Weights of a small GPT-style language model, trained from scratch on English Wikipedia: a variant of SOAP for these matrices, 81M tokens.
Each number is 50 + 12 x the weight over its row's rms, rounded and kept within 0 to 99. Layers, rows and columns count from 0. The size before them is the row's rms in percent of the matrix's.

# layer 4 MLP gate, 192x64, rms 0.249, rows 81-97, columns 0-63
110:35 34 63 51 53 63 36 55 34 50 47 64 79 41 47 67 85 38 54 58 46 48 50 33 78 42 41 41 47 41 70 37 56 43 50 61 51 63 66 53 52 49 52 47 50 43 50 60 73 39 42 57 25 32 48 57 45 49 66 41 50 61 51 45
096:56 60 46 47 42 61 38 67 80 48 54 42 37 56 64 53 46 54 44 64 20 42 46 69 47 56 59 48 47 57 49 41 46 70 52 60 51 53 29 40 61 26 55 53 42 56 43 81 51 53 35 37 47 42 57 34 69 65 46 59 37 45 53 74
096:60 47 67 56 45 28 61 45 59 31 51 46 39 40 19 37 67 39 49 52 49 59 50 43 52 50 75 44 54 38 73 69 55 35 43 71 38 58 44 53 72 47 50 27 42 41 50 58 38 60 66 48 40 49 42 66 52 43 43 74 44 57 38 48
105:39 52 36 43 57 44 42 40 41 72 60 52 50 63 47 64 48 50 71 58 37 64 45 54 71 68 54 57 49 74 54 44 44 49 56 43 48 43 41 61 65 56 53 38 54 18 45 53 62 39 53 68 53 12 39 57 56 50 77 57 56 49 40 37
101:47 57 51 81 43 51 46 55 58 64 38 60 43 42 40 59 52 46 45 46 43 42 46 50 47 62 51 44 49 54 56 74 56 49 73 33 54 22 67 40 45 48 65 24 68 50 38 65 65 59 72 45 62 60 57 66 42 32 51 30 48 53 61 67
108:41 31 57 42 67 64 23 39 61 43 56 51 49 48 62 56 44 55 33 28 60 65 58 77 57 54 66 59 49 48 54 41 45 69 41 67 70 65 49 62 29 62 54 57 19 48 62 65 57 47 59 45 41 53 40 53 57 52 58 69 54 43 47 54
106:48 73 56 52 70 57 39 48 66 23 58 44 51 69 41 45 45 43 65 55 39 35 39 58 47 56 59 45 38 65 42 31 45 52 53 31 42 50 52 60 59 27 53 34 66 52 38 37 55 47 43 42 27 26 40 28 25 44 62 56 42 47 48 53
111:38 53 79 58 52 38 49 59 54 37 47 58 57 35 56 62 47 47 60 51 70 51 31 47 39 66 42 57 73 16 37 53 19 49 30 55 49 36 52 53 45 45 40 48 37 54 44 38 45 61 44 44 53 33 60 55 57 47 50 67 58 56 26 35
108:37 76 40 52 45 46 51 54 56 26 55 58 50 39 50 45 56 32 57 50 46 32 59 47 72 54 52 30 43 62 57 49 77 50 57 47 33 64 56 65 47 26 42 32 48 48 43 68 38 65 43 38 41 35 45 55 76 56 62 40 33 62 41 46
103:36 52 47 43 49 63 46 42 47 50 37 38 26 32 37 32 54 40 68 49 50 35 39 57 47 64 62 45 39 53 40 53 45 48 62 72 59 43 41 52 59 33 57 37 51 68 33 64 48 50 53 47 63 56 43 56 58 72 35 34 41 10 50 65
099:46 36 61 57 66 36 43 40 42 42 47 61 62 27 36 37 50 41 64 40 44 47 49 44 71 68 31 35 59 47 38 55 44 26 75 54 24 57 48 38 68 48 51 67 51 47 46 46 44 52 54 62 52 44 38 76 73 50 42 50 48 66 45 59
110:30 68 56 31 50 61 81 46 46 65 53 51 43 45 20 41 56 58 60 43 89 55 49 54 42 72 61 58 49 44 62 66 61 52 48 51 59 56 45 35 67 36 48 56 69 44 66 55 45 46 59 53 29 54 57 39 50 58 59 51 52 50 49 38
095:26 54 33 51 47 48 45 64 43 60 28 43 45 14 54 41 72 47 26 39 47 31 53 42 60 60 57 42 53 39 51 74 55 49 67 74 30 57 57 39 47 62 44 62 56 37 37 55 39 36 64 39 66 46 50 49 58 46 52 57 50 58 55 50
101:49 53 40 55 59 48 19 67 60 46 42 58 54 43 63 56 41 64 45 51 52 80 41 55 62 52 50 66 52 41 43 46 62 29 55 54 29 70 42 62 67 47 44 50 56 45 49 63 57 42 47 49 58 42 61 55 46 16 77 50 70 48 32 38
112:55 45 23 64 41 73 49 51 31 35 35 43 35 61 38 58 38 62 56 39 41 47 49 68 38 53 44 70 51 54 72 71 56 51 37 48 29 28 67 55 41 58 48 55 51 40 58 55 56 53 58 50 45 44 63 58 40 23 54 55 61 53 28 46
103:38 38 38 22 27 78 36 58 68 43 65 60 33 55 53 57 65 50 70 48 56 38 59 61 68 56 56 52 32 42 67 41 34 49 47 61 66 42 59 48 66 43 76 52 38 46 40 67 60 52 62 51 46 65 55 55 59 41 57 53 45 53 48 43
097:39 54 65 53 39 45 46 51 65 30 64 38 56 54 32 52 63 51 60 27 71 45 80 29 53 60 59 37 38 42 40 63 47 52 58 51 59 64 54 44 63 64 44 37 63 39 46 36 43 36 57 66 70 53 40 62 59 44 61 40 22 40 50 51
# layer 4 MLP up, 192x64, rms 0.237, rows 81-97, columns 0-63
104:46 59 34 49 66 35 74 60 67 55 53 61 32 74 42 35 55 61 61 76 54 24 54 42 41 44 31 45 58 47 48 51 43 46 36 50 62 68 45 66 50 33 75 48 59 59 45 38 53 25 53 43 41 49 38 33 49 48 51 45 42 53 62 50
096:53 46 59 56 61 46 54 32 46 53 69 50 41 47 55 50 54 24 56 61 80 40 45 54 38 58 51 40 32 65 48 46 58 37 50 40 34 58 32 56 52 58 51 13 48 57 63 44 64 43 40 52 37 38 37 75 70 62 46 54 73 49 38 46
089:47 41 41 47 69 61 45 47 42 60 26 45 48 74 33 58 57 51 38 36 44 55 65 47 72 42 55 48 46 49 64 45 60 50 40 48 73 30 71 57 42 48 74 34 74 53 50 37 51 50 50 55 61 52 33 19 42 47 44 42 74 55 48 51
101:55 37 57 67 31 54 41 51 56 79 47 45 72 54 54 32 44 49 59 31 53 50 60 41 37 58 52 43 66 59 55 68 34 54 50 33 49 54 57 56 48 63 46 35 60 49 60 57 63 75 47 50 24 35 26 52 44 50 62 45 55 67 66 31
106:53 64 32 34 62 73 56 43 44 60 29 36 38 56 24 53 53 52 60 49 45 51 52 47 31 50 76 47 46 54 79 46 46 55 66 49 42 43 37 52 23 71 43 52 69 36 56 56 52 49 37 57 47 30 39 47 28 66 53 57 45 47 50 54
108:57 67 58 68 48 45 56 62 41 60 63 54 44 44 56 36 56 43 58 52 45 44 35 59 68 64 46 45 46 69 34 35 58 26 55 45 49 51 47 23 55 31 43 30 69 58 45 43 59 48 32 54 27 56 42 58 61 66 59 54 70 41 52 22
113:85 52 50 60 65 45 42 46 70 33 45 50 57 63 42 53 39 52 50 46 56 30 42 60 58 51 50 29 43 57 60 43 58 31 40 75 40 36 39 44 35 31 54 47 44 41 71 61 54 40 34 64 57 63 56 64 58 38 60 53 59 34 54 27
101:49 53 51 66 52 38 41 50 62 63 78 72 54 41 43 39 63 38 62 20 41 60 53 48 38 55 55 36 48 41 47 38 26 43 56 43 55 46 69 37 75 53 53 54 45 58 53 49 65 49 24 52 75 63 64 51 50 57 42 63 71 49 56 43
106:55 40 52 36 57 60 60 63 57 56 41 49 52 59 47 30 31 46 28 42 39 66 31 63 65 53 42 66 55 65 43 39 36 55 49 32 42 43 40 67 77 55 53 70 50 40 60 45 54 59 62 73 66 67 36 45 52 26 48 31 45 41 49 55
103:49 52 53 18 38 46 57 48 62 60 55 41 40 36 38 23 52 67 36 59 46 59 31 52 46 57 51 64 42 35 47 35 35 62 52 65 69 46 40 38 39 50 74 45 32 53 49 54 35 70 29 64 55 53 51 40 49 45 60 43 47 72 55 34
104:49 64 45 38 54 66 49 61 50 63 50 43 41 54 59 85 36 54 35 66 62 47 45 61 47 35 63 59 70 40 43 59 45 63 37 33 59 32 44 50 45 30 72 50 45 45 43 50 66 48 52 49 50 30 68 47 52 54 68 42 31 30 28 44
107:35 33 57 58 47 61 57 56 52 55 63 33 62 63 49 32 41 61 52 41 65 29 68 63 54 78 50 35 43 49 33 45 56 75 48 39 37 47 31 66 48 44 47 56 29 65 58 67 51 28 48 52 59 66 56 61 50 55 35 34 45 52 66 49
098:49 25 49 68 46 41 62 54 57 50 73 37 49 60 42 54 57 54 71 65 66 60 34 37 19 49 55 47 34 68 56 68 32 24 50 24 43 63 53 47 51 52 31 42 52 54 63 58 65 54 38 62 43 42 56 48 42 43 48 60 57 53 51 64
096:35 55 45 39 47 67 61 56 41 33 40 53 35 33 63 37 38 72 51 57 52 46 56 51 29 57 52 49 57 53 23 54 35 56 62 39 42 44 67 61 45 49 37 26 28 44 48 57 54 59 50 35 26 60 51 70 51 55 37 53 33 70 61 40
106:35 58 61 57 70 68 52 64 82 37 42 71 47 45 39 56 52 56 39 44 48 42 37 20 62 37 66 35 56 45 46 56 62 61 56 58 47 43 52 40 36 68 47 52 45 56 42 61 49 20 67 31 53 42 50 59 57 53 42 44 35 48 57 66
094:44 61 35 47 22 67 46 51 49 40 65 77 40 56 54 53 57 45 49 47 48 69 49 68 56 64 46 42 32 63 60 38 43 39 36 49 59 52 64 61 69 59 60 17 28 66 52 55 48 61 43 43 51 57 53 51 67 33 48 33 58 63 62 46
095:44 42 54 49 54 40 59 62 48 51 32 61 55 59 39 41 66 44 55 71 34 29 24 51 49 64 47 65 59 73 58 60 42 49 52 28 71 42 45 39 48 52 57 81 47 42 68 57 67 58 44 42 41 54 59 51 33 39 51 24 60 62 47 54
# layer 4 MLP down (transposed), 192x64, rms 0.217, rows 81-97, columns 0-63
108:49 49 40 39 59 34 60 44 42 47 54 37 72 54 63 53 51 45 47 69 65 47 67 49 58 43 38 41 64 43 59 40 40 69 65 32 46 39 38 48 57 74 62 37 49 71 46 68 39 40 69 44 41 35 54 48 41 42 32 39 37 72 75 49
090:31 78 59 62 47 47 59 44 22 43 55 59 47 48 53 50 32 78 40 36 44 66 47 68 48 44 47 55 47 66 55 71 42 47 63 63 47 53 39 40 47 21 50 73 52 75 48 48 64 39 36 36 53 44 42 44 60 46 57 55 57 46 41 43
092:33 49 27 50 66 59 43 52 64 48 50 48 30 67 48 70 53 58 53 33 40 33 57 60 39 56 56 36 49 68 49 60 45 47 37 44 47 51 45 37 42 52 58 33 41 37 41 70 73 52 39 68 48 20 63 60 32 69 63 43 51 61 61 39
104:44 33 68 61 49 42 49 42 42 58 60 82 49 44 69 45 46 47 30 42 56 47 55 42 34 44 53 45 65 35 65 87 57 45 40 43 55 65 53 67 50 37 50 53 43 55 64 49 54 50 67 48 54 65 33 49 33 36 69 52 55 58 35 30
110:57 47 51 66 42 44 65 59 35 48 57 56 40 45 55 15 39 66 61 47 67 62 35 59 58 55 32 62 28 58 28 52 50 58 47 58 31 54 60 68 77 52 54 52 40 52 42 48 63 64 46 46 56 64 51 35 51 30 44 54 72 49 69 53
096:54 48 54 37 59 61 67 59 49 52 39 62 44 46 50 57 35 48 57 33 33 38 30 68 59 47 37 37 49 63 42 42 41 52 56 48 38 65 48 47 40 40 38 62 47 68 68 47 75 26 67 42 64 25 59 54 63 43 64 64 29 38 61 63
105:61 51 70 59 56 56 52 65 88 52 48 44 51 61 59 64 62 45 62 55 42 45 49 51 56 31 44 59 42 56 38 57 67 41 49 54 69 63 40 44 53 36 58 36 57 31 63 41 74 67 38 64 43 59 62 68 51 29 63 51 35 40 65 52
095:59 45 49 65 49 60 61 49 58 66 52 79 41 50 46 65 49 39 55 34 53 58 55 59 65 64 65 58 41 55 43 34 33 48 76 49 90 69 48 65 49 55 60 39 41 50 42 50 36 55 41 50 37 55 65 52 54 44 29 57 27 55 48 49
102:31 46 55 48 59 30 52 14 34 40 59 31 70 37 49 38 52 58 53 45 44 48 45 65 56 61 28 46 69 31 62 35 66 33 45 34 58 58 57 55 54 64 49 41 70 56 34 50 44 48 68 58 54 48 66 45 48 40 50 35 60 64 44 48
112:69 44 52 69 44 41 63 89 47 38 40 45 65 53 57 59 57 46 59 53 54 60 60 55 42 44 59 28 46 33 55 56 41 41 57 29 44 39 37 51 72 48 54 47 60 45 87 38 59 37 50 65 60 64 45 58 48 36 44 42 51 42 35 51
094:59 53 45 52 55 66 54 77 53 73 44 25 49 59 62 60 49 39 46 60 49 61 68 26 44 38 52 55 66 51 52 61 52 63 35 51 42 46 26 18 55 56 61 52 48 55 36 59 65 51 55 65 68 51 33 49 36 37 57 59 56 48 29 44
104:62 61 63 49 46 46 73 86 48 64 42 37 48 50 44 52 59 60 56 67 56 57 61 62 71 42 38 55 34 67 47 55 57 76 50 54 61 54 55 10 46 49 39 42 48 55 58 46 62 43 31 48 58 53 41 54 41 57 56 70 48 38 42 52
099:40 31 51 67 38 49 30 44 75 41 41 40 45 37 41 42 54 40 56 38 52 52 53 55 55 76 65 45 44 40 38 51 32 72 45 51 33 65 61 32 57 37 62 51 58 46 56 68 50 60 75 50 50 42 55 61 56 45 40 63 28 68 50 69
099:28 44 49 36 55 54 40 68 61 39 50 38 40 39 66 43 49 47 42 50 58 50 62 29 38 57 42 63 81 53 41 60 47 39 44 62 62 86 48 64 59 47 30 61 50 31 49 52 69 58 35 62 66 36 45 58 33 54 55 52 49 61 42 53
115:50 57 53 54 32 31 59 48 57 41 44 59 46 36 54 24 52 53 43 51 40 39 65 56 53 47 48 51 45 53 38 25 43 39 51 73 80 52 46 46 58 50 61 47 49 64 35 35 67 37 63 69 43 57 60 65 36 84 42 53 41 31 56 47
095:66 44 38 48 38 65 35 79 46 70 52 27 49 47 56 52 42 38 46 68 45 43 29 48 51 41 49 48 50 35 31 69 55 75 25 42 59 54 48 34 67 53 38 46 36 43 35 51 65 66 46 49 56 56 44 54 51 41 68 55 29 39 51 58
093:38 36 37 45 62 29 51 50 52 34 70 49 41 59 40 41 54 45 49 57 55 61 40 41 60 28 42 59 58 42 68 58 39 47 64 56 36 60 44 31 37 65 63 61 33 20 52 69 45 44 47 34 55 47 44 39 52 49 66 59 65 79 55 65